config = dict(
    hidden_size=192,
    num_key_value_heads=3,
    hidden_act='squared_relu',
    norm='layernorm',
    norm_eps=1e-06,
    positions='rope',
    rope_theta=10000.0,
    lr_head=0.00697,
    schedule='wsd',
    final_lr_fraction=0.0,
    batch_tokens=[8192, 16384],
    train_tokens=182600000,
    dataset='wikipedia_en',
)
Each number is 500 + 40 x the weight over its row's rms, rounded and kept within 0 to 999. Layers, rows and columns count from 0. Numbers have three digits each. The size before them is the row's rms in percent of the matrix's.

# layer 6 MLP down (transposed), 768x192, rms 0.0559, rows 499-571, columns 96-191
096:495436462551508518454499584503489537430539543429617508498437484525460551515495482530529454537528470415469510512529507466469567465503513535490423500497474482545514490505498427490504504529505541559466484537509477501492572484496474545527513530533460459456542539441506439473494569518485506473
099:451498447494507539596414523551501602468520513442507501497594528442428547501516501554509584476481515518486521443439479520506497510456482413460455525566525476527487541504496436524501473505457535516502495479591458530483442486549446457447440453455486445497546569533546492456555549504540436496
087:491490459487482535459518521537508519484473504531475415494535449600501441453516535533503459545489512591449489576576424484601507520421521511485476530476469604477487455531522488505522479504494464473578518438454449508450451570384524507451479543528429456454502532491508491493477459552515506426
104:521511507458457504531462493563416472523540539507538476516532539548458459500483474550566472456504558493513534501510579515516480500441588498575496520522519467492461479505398482493483467487506491510447492501456522489529510634498533498479466518467517498564528445482547476439485535564501443457
104:436519547538457513488484463506461487532516459518491524523489510482529434539460506474555523464426592511501469468561520544532544484581506433516448421512540451455509603537545547489472516522425433464510488478494490498503474527468460588464524467473569463554507524531400483527517525475514506520
106:543446487426499476473428481481498518498499523529448481544582461537592539490429483515536535459501430451491448467546472534463480505520477456469498476559452504536504485475544524496542547502484506432505442497477536518483479422512593510463501595562520597548531522441529472397495493504516506525
108:537484500547403590520429529488483502483428474465504539538504379480538515555548447472497507479526512516541588477515501489428455450468495562505478538523554535549515443516451486481549486564527459545562444491511499508433539555539571510537504450471456582477451466447532485456567501467443441544
097:537462471460464466472542527525514557491476486501622446551506534473399486534548429466498514461532561509434507477496471561513527555487559441499499484506513474512484547527549475529406508516487427528516513477471598515560435511493487517509464498423552508480483576414519528501497457456509434529
098:585549534490550538480463561511531526433523461456470457410386544474452527586551542492453381505517474521481468511470484549511523429499525526523554438446518497458502559454491507451525480558462487513538487486499544538562497439507535449529515454446512491533478599500484513457462455537475511516
106:502507509466502540482441452499464467466503471522436488516540517484489426583478559497530490500501526588546476443485536479551448513487520485522451481548484526506505436603499487533463480530543450458461464530484539510448478470531516502539509489468517440440424564453494544473472454466471466437
091:514516471526491529529509552509514465505507463467501461432459560475468418431438523492496487579470486519435453487474500472520509503483506489584541527477513534587475473481472566452576465590461469496510488559565526484494567475438501452508500485481439435491530508488543509460497560548487463507
094:517448533549477500561397431481515516505530517484536542525457510568462466450480545499526531404429477471511467437451496524510510461442436593570472510487546481406482522565510551549482472600493484508506472481528478563512442464523502580499461492507530493509465574615508496562521533492466563469
098:494526576563529494404541527581457499491484475561509479465486532515497533569573574437549508517498533491447502514517466537494496474519586498486462494515494455476590530563547470385462492491508535465572510543431517446453513506516477496471517519521487485497476484458469506450532564440523457510
107:476516563467608459562487551497515529500519506512489526543475526503486541557435508459478444544524489562471558504479487464517477517536520469459514587468601492468475503493558488514527528531496529514562379550476480505504462487489493560525558541545521543534461430528507488522478474480465482611
095:477434509577491523498538447468514443436560462466564494528545535464527533451577496464488523499503466518484464504456491536515462526479518543469464556480488480554575519511486477510504552469579476464514502511482397571469466562460385561460543497452445438515484463462459401574523521524494445465
108:473447501525529452515516478551469504526497479484405523441499405517512501546486495469505451499420554465466460478490488510524534488527550467469531516554522536512516522512487542447542480513590534527528501376522552487533504539497562495521403439456460548374492498470488484504522517471560572546
100:501468476435513470418472457528441474466475500467535466489566514591528525478496507476513463543579461465478487528526534464508460493531443621492461482463442578444431556479513496494495577541521471518531469498476414558485452514528470526545389532502497529590559502533520548556487567507564473534
104:484524494537530571474519511500488570399430515527523500575496513507518506546503469489541529479490518474536537573491534491449527471529494482485499476571434517527590448589483480532529541496533521450488515483471475406491535471496477526439495556549586476412433525564440479483519506444529496510
101:508497489476575484532504464479502496575473486608516484560497550481419450469469442532441449558535507456511532463469523418520462468497491495445559519547465485523480570524486505471494501475535489519463474445531424518503541470541585487494507521397478513573562512420459519473497523493495502557
099:469566547507572520526509478492502502533509481475500491463450492529494565381529543536460511452531485500434510517557494510535436503469523512467494495501507555564478518464500463501506488615519499542452501568532451565468479506493500485537490496446596460486504509490572508537419514540473469489
101:470532479456495509568519474485506480511516466517442521512536460511522482483449546532488460522542517485436597535526507536504443495415474496463464475509514561478536450432448527456490374540480474557541517574494522470536464498499495564489497504470465461533515523532518506526538500518482500517
101:445553496476519458480517513583437535408509520440530470510505504453489472495526549536488435489519450537505540480466476514589564509510419476438472496531512544539478499466453537541511478409502474515455480558559453439470447454501545565566520424480497537505480478495455506483413545511535462536
118:515536518459604553500466490526523480503542551469502489442582532491483510462583557419553470538543510454504487494445564530503515519551482494504459489519437487556550547533504530431487476451481574503570512543456456480468475514485510510470472525531500481555497478518552480450536512507566450546
097:497494530563538503480514553491501501497475491480537421524498463537540597449477433559483506535454531439479458519447439500489482514472517499420533498510551495528470461455439535457441479523486511477448441533564493562499521514589515469481505460423533550545515592485481456508514479468436559493
096:527491392535515450559490467551411462429441497471526463461510553442479497555497532406539522507553487500548467519581505554429463509478512492452484471467543504619533458536443460454507504519495511470439474491523510529472478543501481529496599505517496545481407435517544439478490529535516508456
097:551499492513466512532546477499504525460588483503438455432605495525495475475439525443564492511482449546512494497560490573506482544544500587493563506463561479468487564395466596502540519560467482522504484493462497543534424505468489524430585475423558507580495465530477500512581466539475476501
097:550505442447464503555525502458454480465515540529463503508477526572490538442441491526467510489520504488493535436464480545503524578525526522517505466530461528469497494502471505525499472505538470440451467527536512483543518506453555498570511457507550483487474570483516461514491479507475505427
098:461537424503478526433450475532421488449539531425468526416491497584524483513519559531428447519487485461587415537548579483546462498531512528506487480495450479524524527456462506554425451449485473559501499434553499496547483450529552559534510513515488523545461550529538463529479472524569536448
103:469464449606451483497483441582428410457481486481537450502549493525512577559562482572482511431479497463549581510470392516563523482526512514479512459591501507530479512492468576462540562477540535504513520473596480553506555449492587487521486472598487567524470508463500476480513469483495534476
092:427514479464539491473488476552481441549454535542496493566485502541573497505475496499486533471447549491544509536429539475565530507529568576516484464486484579497489508510497418488516456405498505493486451483517549511423471531389471521410511494519439436452385442548458446498516502547522481469
098:535498497536542478535543556469476536547556485513410500474512453498530460442468549517545504461508446583507457512491440420438508433532528453584498457500488529495486487505506492483450482566486475441397538580505495484534537547489461547546594492476533476458499416542428528423497527549530535434
099:480473532525457503491549493515461438461473495462504532508442531533442492506537539489495505481507496448527468499476422513487564530410542513491446528550460494462493531520585521435519515532514445505509527535554508517524462423493486493519527430478513542604503492483476497546554527498477557466
100:471460506554556521491479499482550523527581554618415520449470495518553490527497569454559500437489486528505508498493470487553568527476539502548475473458444549506506492392505529462504503521509476498517427515480523487478518489556520556442486504519473513489474478513440393534487499537555530509
101:505556478465531519491522442429515490465554478453463513522466533514507536491507469523557517488510470450462494540496509433468504494461462485523566469503427518511503493553529524495452554481512546529481447484498581461550555517546475516523496540494505563492482460476568467534482504536398483523
101:436401494475424497488531539487480491468534449487534528440445473504490531458515564504517517501519498539502524483531528594578540515545507487483490542418480464489455507442427488524492459485507446489521531503488438435448565448509505441547548512537523461537450509424519477539508495469515448518
104:528520537428570554533457558454472483490449498438513468530473528434443547477490436494449520506412523472508466575589529526548460523569493436517498474521496514478455535481518498508480487496566499446475453518523645483466580463460452488517458515463530544465469502478497483522505508470521478504
108:570495467453496533538526473486540556572535542468520524519529479488480511495482525490479454465488553501512461449468482491502535501545541510465446511581563570550493507500437506441477506454458495511531502517532511501473493506485538437448443526556501508512473540431509494558489582483477499476
111:480465420531488538528497505470467492517419485493514519485462536503474496490510495519566384478517516533446418497523547495491490532494549568488480436593451534477526486524463505443428463529527575554503542513479496504488454562520504490461506550452494482487543482497576478471467430456557514576
090:457465502496519523561529486505477465486496553444483466468485499445502531500505602527496447522483502487482515413443535476503475556514514501513525509500492460476500510450518523530436500489542496458464500480528551496493469469428491498536532520561473552510528522488545510498530520529400544525
105:472531513543527476518481501458475449543508516456437535601480526509498471486507459481503583516535527513533516446448553476441476548511486461464614444557519522529454491428544510575488518585483420490518440520523498499561491513440511480466509467509548422503538529459472527492470515472478490514
088:502463571447419519451524544537485463494490486503502423514504526516448458438592518566467510506469488536426585541441439491559483514487471505484519459548481495565549522498517421455565473423474487523486557439507500523487464514553549542437546535516446415514526461442535497487504471565543463473
091:460488562473459530464473520487438487504451517526569478569483595473521494490508494538494486559481492530567511463513524507499503452601530430389478510537496462573478529499499557524546455508506443506521454471539469459520485539513513498472450553430454496469511474495487436530468438428581470571
100:543556554460486533529526515519589529541487446462527507553480505480565450457459471516484526472503531471549563473513563438535454496464534449525475501493472470604457489479440463490474525470525512486524522497504512506481532488524456496544535535526467514505498568484454439463488535505527440500
098:529445529533507494433526546528494440507495504461525512501487574538503517511464514520563514552496510536486522436487430531465461497428392478432508466451544461488543473473482477586481536435607477533564559512453538486556501442447566545508420479466571509505490568457565452483519507474436536452
101:481521477480477541522470519507551497434424518462455502544422514480464486506424533462447518550489546510483487514503504512415536497514551484514482533529452476413567443500493480442447542521540476492512471526509531455475464499575484518539372527495480544519568458566408480457519468530485520538
095:432450453498446476527528503504477469438430527523535554496526453515538545501503526457513456458471512536501471513490460493505436460513576515475525563543533528479483517490553443400485552512456480497456537516545555551488510519514453530502545391412494486542547547534561510521518524586537524430
100:560516505503516529491504457464554467505541563519439490508447510494519498559537586484446491480549520501493467451550496524557527522589496494547415463499451448548437530550530427451438511432536537488435433556520542519556509439529544529468494419506455511558479549468430501518518412455460487494
112:551536473487540483511421529446522538557510555509470466440503474555543506462463510458443521441551496526490470544515492545470591512486542546520460468468540433488465438548511426584529468513532509553495546515476526523485472548658519509511441479517530492552562572453451468445425480494503540485
101:503493484539520497433469530497472469483540488497456532496578503452548471441471487509528480522499525495472523557449587527595451445460435486501522469464531494526488548453453546502557542513504487461412555531571510485512508472421547492562444495417512541532427482538516433470437534523542508484
094:461528536444566609488511538484414597485481529467496517532490482463545465440466482496502491517474419434491479553503581460521502529523562434516524461535414451474473530489445493595445504553488436516543493500483488492555519539520446533478522452587491519510482525504513500540446534486507510524
095:500419474499478523484530523465509499511486479503574509495507571527529495488480500503493586533491527546464425532462514473458525540482537563485453540543512494466532407495463611434444395451542479487501553552454592478476462483497531539515489477512527534533451489492540485463506446501488515511
098:461521568527546495528578533537565516484484469481528490494492476489459499522528538521529527496477481407483516507513481516465540521505517445471476543443529439533508498487480488550488547509500446503462466519533373523542493517472522500539532511464484542491519462501546443476497437550398501542
096:489523536472489588511531494485553474521488484469472492548515425434597530453479515520525491561463512541485519557451526492495564483548479503586463439488454557540446576502433511493547441525496520543468545526546466516472553489436578457486510506524439531570461532525541524495455506508520510446
109:489538424524446516458455392441563455490527521472484457541425509538528515505515513487516554496523555470503494531540523438542480544513460544462509482535581469456525544419465506552488522484533518517528513470510466471454514466510445561457532537513445502460472458524464544543441514550479459570
106:472479517532446497554504590573489520508545487487456509505461522524471483513535465507482416483511503509506526496500488483587520503448507519471463523508458504481509489530430512468452473526495492479508505534387510522523521502533481523508540487479458550406418507532488471431486529516513531466
100:439501546512441509500472481496477432447444458536527561460576481460517541468496472480517489492491470506480478475479561522526492377471549547540471516563515467460456606482537456420527545509529495566446468482479449445512439506530526522508555512438512476476417486520448522513517483509513508478
105:516527527541482540451602556478483494511480550475483562415531485576512519436504498502466539559515563483471462537573474491517598477564513508540503503479494439502488467521529514502459532482510514476566503528450453531397466418460449553483541571496593455456484513545461526431495527492466521482
095:541513499580492472559460471571466528486529472462536478493481497533550536497499569542508523496458442459574420480604525549488528500523522526383549540503451473469551475486479481549513459547522530523525461485531597498487473532493416467468440516434438509478479536489443496459505500476532575526
097:502475496462505531459417520438534531469467444555473512547443532484520471490597539432489590593496520451569484533504426532485461486486495471543526437529438458525525471541527467410509555465425505449499426480504523549549568490479491466503426507461482526493548469479539475548486524444477558488
093:512522428560536545475418444506413517460485507468461595537554478445481424541468525580553482475469450497513452501548524526493476512579485469460453448477460509535492478516485437530433478542523507571450526507534584496521562522538489507531488469510495525521438525512594539436509520507496522488
097:527499435454508549524462533516516489608531509544469586525469561409560483529426474517502473525442525484485478538522550493553452515542513435405505488506509464455435462477474559549548539489493450518565488554516513488500542510428471543527532411514526420515459555555479466462510458464519462453
097:467538457538534496521517556508513465484421480571491503563517515526460424485529470596515478509522464511504475484456458499524497453483471472433516424577553429521532504493544482536518467500491479462528501507596498481551539573440523421520502518453506540468473416431468482505466515474488578526
100:474484472490545502475501480538410509517427476515491544464456512512443503545521469500489491518516467484483487506499543526371501514512499477455463517553482442587480552473497556529548550552559513558520482468436480415490411475541466505528453444514484547500524461458541498490465424485516484551
103:524519537521479512442540410438532504482474488475432562530584477476537479520503509506510487503519516473474538445475552435544498447543455531438439474540558438509526489575411458481489519522551564528560533478399385602515558471549466477506528502529505586533507492467442520481401490491517511497
101:466529473441438586513435484550479530513538520427559543570478468478486498421541487507487429412445536462536467472485520580457494519513564477476486472465458428458481497480488443446506536444572502522501481498473505491498533484596494497477461526516452538462566553502517517485503561524532458542
097:531500466440593534420436516488458549531481489508483528470514465453499508479509489527479506486498471431494413494464530535462622541524523545468462565499545482530473556541394423542464504533419521499453463491444487488508499544570530590464471451534472504454499613474567505469481522513497550473
111:503525476430483462492501435553602497453411555515438450582432423466524525447433445479523515578587535497408563513515483509429517568467438533475424485498526423536485446433471494458455497484541508521531477522490458504528498535589468544490480524509486488491529549477461510474489560468487538500
098:536474532552489528505555538542498492458550580468476538513474454566525456547552549463522479487452483457524480495492454431517523499439562542556515509542537511504534555509529547415480526515492534524454512517439460479544492462479540469480496486470483506494480467494522465514530453593555499493
096:474474485454406499479483493514448485512536490515517428520538444439438480490509509619545517493524506489491553506498527487518511502451492498451514521459499494550563495552474478492476552496528576519519523496497465460466470499486478479510435482480586517539480470423447453450507449471453424487
097:470593449445516485488488482524413426505522521418481427534520503501506476504471470526509507511493471521455545537504399430511476488450469497478537602579493471529497538503459513528484466485466512486470440511500500540438492487491505500532577471527482479434487532527479496508472495437450447554
113:508514548462491457489527416458593461495506543452469449552438515489475536480489493499483525536519507483500510459459449504541554490508487475465469523485518465532478505477492489469513455562496541547514400448523511619474483534431534547448418456534499534575525436526510515516509506505542501438
092:475562516487573556482521529541511554525510532470510504494564564544498445483443541570514475479466463530494535563559520538521501484481528575538521471497517512488566401507522528506466514472469516520400467549402420506508507495425528516461507527496430543410454491488433467493454504456502470456
096:485469499474436499598580435487472541515529488468549456544509475500509447492545544530518552554500483569521487531450587483569515481471527425544573489460426522502517446454501433547539512487465437519501486484566485536505452530468526555435509480532539550459453542493458441496527498564471507422
# layer 6 MLP up, 768x192, rms 0.0558, rows 500-571, columns 96-191
095:505526459534471536440511519576514524445525551482515542460552517532449482520553506492519472495554395458523493546480455516503530500447452449542415524452516467532510512506463548508561554465527529531439519540527490453541414546552520459561467409527559498517549458437498474486497550502437501425
091:525546492614540537502554522465567483447494539505548519533471524483527482507529537459522434515447418491440504529443523534501505513531522466525500473531477449464433499485540476588481457434542496513478494478474561536374504504453585464490497501500481463516502507495467536510488511470423484514
099:567471502528479459488458453414492521532485561526442511470490531558479504437438419557482574472496468507507543423515565469437516453552546550480500518467501495460448422510462513424559535468455534568533493563472522527467562565564477475557537477553433426597521482502538541473520524519482493477
100:497571439460499478499494516514559464538518476556468488485556561542487531506551456411472479480508518552510435553524495437492566441567498501448416541511534505498490511456468578429548551513470540487449525498555524447474460452492459464426510533501508480541511525531427481470543484463514502541
112:530487530530468486524423522516535512488556449553456475551507487472562539510416487429550471508482386502526557514503518525470551480530520467488531502448490537551464489510511473397474553419486502494508532382429515434460541515508476510524487463520486520531482559461465509474509477386520501490
111:483512525489499564467494454492445487510497427511547566521500413522524545466493524453474495451515517497554492442448547476428457444428520564477528524532583546439420453497483518536571500436444513557518596480528508530525490433501570517503536494485516504486500560494424492562531449479527395474
099:545502475558450430488480486518573530557522524558475537463490549543559519475514521563369522517473492467495518445545515482470482534501540465508537525483490458527472476475536534506539498467425464468489512514440547523525557461414467486497479518501478414489484591524527530523489593498522476524
098:580420516561501491426524546510512465488490498496419454513492573469529543558535549499544452490538411503593480507504559455464501526507483551420503598510498525448536476461519510459466522421470441524466444459483484531516536539560537488512551486499526499473502503593495545572443455457538461532
106:546480521539509487501542479392474484495455479600514532483542499493513518531532520448530460475478500475460497515455483502538515496488494462496463496511532507496523438597457466615486486437456477594528530528423519465552549458472470547474456510505409527358567544474523469460499523505518464507
092:522485540603497416479511513553497532482362596500493544474431549444471616428467568511485487466475552478459501506509471437495543478493472425446455581465493517505484494507527519530495536523468512504422516560510521489502500562452468473502477511470508529507492451482507481504499525526469479468
094:498474509581509544530522468471516482571489512446557520442490537519510515534509540538445473497473556532534506506579452509502443374511457500513494459492539494503518515559531494495475378539507538512559546506539492490536400623484517517522501541482430483485527526531512509526487502573518474477
099:501533460472411559584442499503479478550493560461446536506483478471480540544517578439549421478495498503511478494506437482549509514568485479445520578520517501446521512483495501485507469501463559506489495408495474503496567533450524547462491493449569496495457459489544477573473504531388479551
097:531472509494417395435561532511512523437501446457479539503497461530551486480477455464517607466504561411469421493499469542477549482523436554531498464528407534521577472522469492446506485480516489543465555442519531520462554530562514399525433510550504460473506532480534490428516513506503556469
098:544507520472550409497449482454508475482609490445535485490564486532550465482483590488535533461506480452497555547463511552502482552534526497572486481452530559429482447466483494493484503526510553512579518472509545472478399527506484479397474458508483495472475498439507489438556436443516502492
108:513440492507501447564531558540465494471504489417546563449506499517551520559532447477431424517457541482505524487465528422566509471529534502475548519533529567497546483465536574480561491517475555596460513472461498508478531549549399487473497532519443531444554595522489537454554420479531559516
099:531558557484499489430410593536494542520523475516489448495538521476549510433520524491486510544502523495497483468525543506475532488486476522428430524436484497498486562523528532523499534517450505525438475531524508534533490466531477435452484554511521485519401512422514560513491508456522474442
112:496488551510464489429478453497537515526451464423551519566504492518504478564462444500514474417460534444531465506576522520513578459558461469481458432449465549501465423412513561563517557465486509540408519534534456549508556487529470498565525564498468559502498507486464501579472432463524510460
095:558493516546578532523467456501564546599476514496524447516449470443443489497586550457432514561506475539510546537420552549490534419489554445440489520510505515450497480471479503471400583541541467510487508485496504559582547483467485521486536553446516470504538468478412501471407595512546499545
093:451508480504491463454431562536531597472487501548474478494442499430411470487590505510584509440520442553486495521479472491462501520519523439538547555488522460470487478510488474586550503527507472529536496475517575462521482486437539501453546482514552593553507447466536497524458482483520411470
097:576478410480557521542499474506503522564479472484498494422522504488531531465530454491483489454471564454486586615559476476507506425570493484549396500486522515521510385422557468486504529558501522464419531478492514519500460504508468484547552480492452496456556485433514493496488472485532517510
098:514526470473461480528499498477512511506460522556507535409513530561517503494527447506426502451487514557491471543447481482492469526524562568542506505495468520593436441454566497514544535440487496513518533469520459528490480531511482434443566448474527449510500531551449575594495511488542505495
109:475521529505437458487447515481482459497515432465504536583446464478505439519404541538454546482464523466533552485540406518436487454483527437495548477513548489511488518465504518508532500502540479520445517489506527491486541422461507455522547477517551529487473508495428559504462445487432535516
093:503473449586490488463470465424540513496604504434539506564481494555472539464469489460502481497453521529434421522462489469474517497584529460513452577462460489482501492443489453432586497521470455531506486499540556531503489453528487581480523390511525563450512472502432485591534525531385438475
090:445533448533452535538511541458527430507492495477586475523559403495469552487496506477514459510481505483515483557525551460571491551520549483507470547467524541463451470511526524514470468612431515469464456512544447530519483507495441506466432468563531570509497512499520574501478518552570579430
098:548442508523490463482536489493451497437569482456519508438475496464474545501577467440537531489530463530503539467505499477490502475472442540512468578491461496434475534494569452528461514504538454483451405540466523460525486502580535498452596522469505556512426491532515517509585486414439497535
099:457531597529484506533488493479470492472496434483501550471565511510504522473538500517467541528515470449571451499496499467453483469471554486473501529498529523540529458560462543535566460510501518573501484481494519528470488491472495579446441507487492503476650533508451518506505464457436433484
096:508532525572442490480517574512459533448512508480449569495447483509559495531513541494448443448541413462491466473502548468511485504488471463498456510496509495535545446440451531452466450463580504460418422479468496508546447380531538473521514574510473505518458499504562443520567572446443511461
109:519506537519492472432468443492535520641442499485530510460592600481525488559556505547503551465491505462528486518455444409534523423509551539494519550498519494506484514532530437443463523467491526453509465395504513513545554511465520532447526459528439467511481491528507554437495502512508476452
088:488528471491580527539546401560577511414483560562482553516473524508553530420533529548474494539504516507525468477464488490519535462468549515522487525422524593511466487507566545465488524473426525470483489497445507517471453536505456576480497560489521487571513419541491489526489464532504521477
094:537543483524471495524456494545566536567498465517495521477511446479515454494556536484428508459477488493467465529465471538577435496566537456517460511520488512547514497549530490487402480587451486476538496428546485534541524541507472511502515528477486533493556483487464470484514498500436533548
100:462435450534581545484577461471523540493486452469505528493503461498423539530541502480513444501530497464505505517422550426500504535487528488501481502591557456445523535419554542503563501474553570596495501518526495527453529517593537499507522540415446483501514497575625512582431555513480535485
104:449518472476438519530481444508480551540515527518479516436512462515472458507485478475488513415492473483463558483584469555525441567502544507542510463460550492444429569495511512513495527479528519569541548402487427527540493548481522511472529530483502510458616487572429517555520513454560452497
107:533435497527472544494525449538490493424507526457505562421495507510587500606474459517524508512512533475513484491490457505579532460434470518458513459446489539453430488546486528529531512548394532555465535490461533475490455463531527472468540559573502448436489488482543592465456490542486419511
100:441462473469577415482524440508492490571552508484524493439533539499515500459521491538521468531428470511509539484463565518464508499543529512431511495491522544442448436490522560511529437437460542491482471485527448574522512531545522450554568463577560466522524547442456541445541448458461522516
101:547437458512463570495472508556521556533534481481519525458591511503501503551509499491549498491533479493451512500457455574527541487489521482471469485492450529510460514614526452441516515451509432520530523421489458530512499513425552521502441513538481473603485605507522539538483474458451476456
101:486523638485491575528489499521482488560503534462566528473490551476420444529517449434454562485534504499501547561476485501470462447431476538513436546418464522481466491485481490481514570427568429476533495526481468527480396514501413425493511530533487520564550509517444504571514574515488519411
116:506520429472482478518489525562529500414517427479507493504413474501538523475453573545460461445516493577399452415497473507530494466526507519527514506531496471546527499530461492500489563515559509484539477472510538513515416549454448520540542454504513495482545508520516555540562517510491512548
090:496442370502531478507550540494541406494574531483451489513503487533555444544503514435492495543536431465473459505518549515488519529491444460468501475486523465506486580510570530517471514420515541492454464533447463571512506383520483443596475483504521483514545497464546506522522530501514508507
106:473518521474455473483509369451516519543415469536469500499569505493496530451551457473511488519559485458537515532430524481501466579530506429504544564541497538493525478489567481506514487508526487466539485476512518498523490501500489530471515481460509500502478497532486592455552486460541518566
092:486544516500528479427537463452555502612448509538458524529463491581600514519539568487474508467514503450453535488513496564423474597522443564533456464446530483447477480504537522497465480403518543497531479491512565510531574503568473503520464583450488514513522466422474548566432452539442542491
097:539515518449507532553526445451488466480526491525502504526570533503492482434491532400471530526561498521524539506430505475477474555575433496490470464511537496545435460505483502556475579501455560539521514504445462529543471446512505437466588488517538458466502543499525562440523468475472518495
100:565488459491517483548508463451581482450498396442432543491528488495480482544496506476526471557472609511482505468510453555397464487413495475493514471478533416551453476481413492544479522452486537485529536445487445496498439473552545453453486550543495523528487517555589476507563520538501524522
101:532535470508573434473498554503562471413446475496468430571505477491609535509470459459515429490496461537516532564473476554441518461537477516458505530514465554576501524473563520465504461562406542516456527488515467501574532489479486515532507483459395523523500478480431448477521454525487479452
099:483490570539520523493509542484501527460472568497494548434534510542613560495545506492457493427534457465419528521519566491514474510436491484530554591489521480509562409468470501487467561502475530491522504522479552547400486514509452450511501445458487503482500452449486560509491513524557459567
097:417462508464476556432445508533511491544482407503515549424499506482414450523544490508488468453505550450509484530427531494519608559452476514539435531556562521538518528508478462469579507427470436480569530547530479495568500546541548505473517465507497544480439491453508483494539500481556447513
104:536578552478425467469488494492441416504448482559477548530411517534517478502483515507519555485566506498498512501515480496446471445505529516475471550464520475524522488500498440498488489556476538501547444467540529551516420522535591487452516535511498445537516513542512475542455520452459454470
124:483542530520490553522444507511515467460443549451534452457509526488453497466579510511482531492524464474537458562573404565452541533459492563494444505448524444526494519512516488503534478526470548493535488523491508493499527506515522495570480576495530490454544564487479456438454495461491488550
101:487512455512481517460478434499540447485445505526451502437563480454570501447466508439462500508565470520482464524481447516472494510526525516472569502414496547511552453513511546385431502541512537482569564563480484537545419533500527493550499542493472501486505436480446493471494486473478500481
089:422584516461458477442480522570488530497463517495545506496405481508458421462528517524476536501521447498505483604517516430503515529447518488494487521495488437451416479545425548509449461568514470533518462517551537496459455507513483482544491518546512497515552520532542502541402566508487466466
102:499482499492476453552477460498505409561480473455585552525472446502439489534531469460493458501532494536468484562454549572509539514451453467500487543541490513536510535521467479396531494487474464487494416511467501558553559487513533495510604541533517447502506562415529471595463468495460443505
095:591462479482522492463585513540505462514534492454527496563434473477518516538495544579535550482483537554476533435501463422516471446482453465485444507449508420505479495456468522414503509538494531419465508449439487470447487481455492491468518581509493515469598510529532565565536532525594450502
098:481541452488455575513565567414555498493464547477485518501506448495565478531440514520500471456561463484498545545521541490455465524426505489465463506536522590538573536528491537516480552474472499548440512548494537513402480512525495542441492398467482578489451514573475562430484545453424500579
101:440418505508475390458462527403519511480561492490477486484541541616516471498478504481430497544523488482495534553516593469591541497533543511499476495476555509488480439459546476521553519537534582481490486436531502499477499482513502486490578505514515572523507457552440544485490450518483469473
109:422494513459471496517472562508477487524532528505468505529508580545599541536469490447504481534571433518458525493498522515447456422485530534523451494465482483485458459468457467446466480477488505477428550539348495424562564542469435559531487449448507545428492527512485524520532569442502457472
094:512484510505515500485558515459533474530513451517503511495540458566472520465524488495534507460542475461496544466453467493520546511451573529516519490507422494466474511457485498458558539551434491562507480516525502438503530536551562482452483467496606500520446535500509526500459478451462471558
097:492496469493465507474476490572579545505522555480609447482481545494521443517486376426510453496542520484469460505490509491550495501452499492529524525498515581469513505497468435463533530457425513573502410499507471424575466488502500498504482500474547548538546472550434482513475518501451524409
091:477542468507524519531499470511505517472544497568555443529547563482515492536522449520572550528515552444493402514491539541490476497542473461577457496487487506469482499477524511478527453497540563473513531527486420428417424507525452372492487527513515552487500457527471528526534493469524569480
097:487419544488521486467505473525513557484454407526454557499467578454516442520485545548535534530462576537455507514567517576610522469486507497540496495504562464472457523515454471468463461473470519507538543475478511494553485443493527488478484514444501492570478501435468524557469483393486457536
094:529489418553460502471423450549457474503509513524469508507573474502446458549445515507502525583514469424490557461509585480516526487435493485521417515470477456504561511539506465521561475506455545492568533508450486563455523578548510484430505430463502480508515566524526504486419517461533541475
101:542447396477494463505503550498488504462463514505485544518503467527504481505546513490515534560505497551573567521536527496512533526571473463492438536500546504448490515465487538602482489518485448560551555520464568467488456504439417562474561499505537507450514527543524508500523437499506485472
091:487475485513467570523524525528439517521535460509518469511445541473498525446524492422470516520508566609534454485457521479467563473473516513525533499529523453481511493499555514577524455502513561535525562567510497503509523501437484567513485537521466483495535496397443495512485505442528486508
106:526555511524503563459498505539507490492474478565562467515479526453490551504492505494605469490551528494505488502544483524508545581478433507553444491492539554485435397446541437501443465464485435566515577482505505415456512480523501599468538482498513500475475505530494507526478576477495513537
106:478504469546456536508521411570456489453543463540449515501493507562462644538409387487415568543484521438439522529466446458525485485542497528487477503514536491486483556423522519540494524499511483507487546457492585445445474473513529504485496559499544516485502532541540529444466514530489468518
110:527527542527466520482489450444471597503446493494547479486503524465546547441397580519525464443505510498447459480469534549496536512496497510567510531470500503519503478499450458443615514503538529506501508466457533518443524478626512448585465501468470511492523519471468548482484485493498430555
144:481518515471513501443476462470475538568505485455449507493518459465489535535505464461504518491512417425465449552525514515434567500558491487494452578504538478485481562559444408500554512529443498487446466454422457517476490447569514499465582449487504502485496559513552553496517559508484521422
108:508497461476480481411441448483574497541437498575523562546485549531529382562534515399486437494512562481467603474450538515547556491528502535485490461549522540564571432465445532476483487508490478500541498509421443465486465466529416481523483512466510543544460531525453502506483474523466492481
095:496518534479517490526572520444426482489568576535528493522467501536544549552535444487507520494447509492499550509559521497512547443455557530529532488455485475509503476511523520518485438502522501538534483497509499594512507455439515531469482483569470495469522512483502470520429467532532470543
095:485504573440484491522511477587494501591556536534507473517495461486504518490493451513531432477563542443488433465530528491447470466487513524436483457455489430526530449519490615446474505563520521527532504577521445481420512493509525440470517486571521500516476520495489448499551463497497461441
096:520496550426451502496475455481460486511489437541503552515459465524558559482506478529477524475531578524561572445473514434497534481462534467554490484527526526609439426496572447479519515494470534447514517517461467512524519554529529530437456497446453487470569501526438458522454515484506515459
119:503500453509533457426492431453454448581499518510470442507512497498478463533502474481520479553422504457499552523498462527559583503490523531484555530513529508464484528485530507514479457459524496498473483445486538530462474493429532523481466439563489528483496546527459561510440565551607495442
089:562505579564507503534503444469498450422495520565470430477545472538437498490510566513515570429491489543519509517481492491493529503561509506551473505493492535480435482520500451450517476487537534440494542487502462517518426536528470434472543554472507475483444477532506560565566508449540484518
091:513516511500464578474514482411555502448525551480464477519499568427465445523525531469485559499424506544562444535438535544448546440492524455487486497458502489503528513475530466501445487514538575525508446508475428496403484448520561487500449447499547552553463490549502487594585475478472481476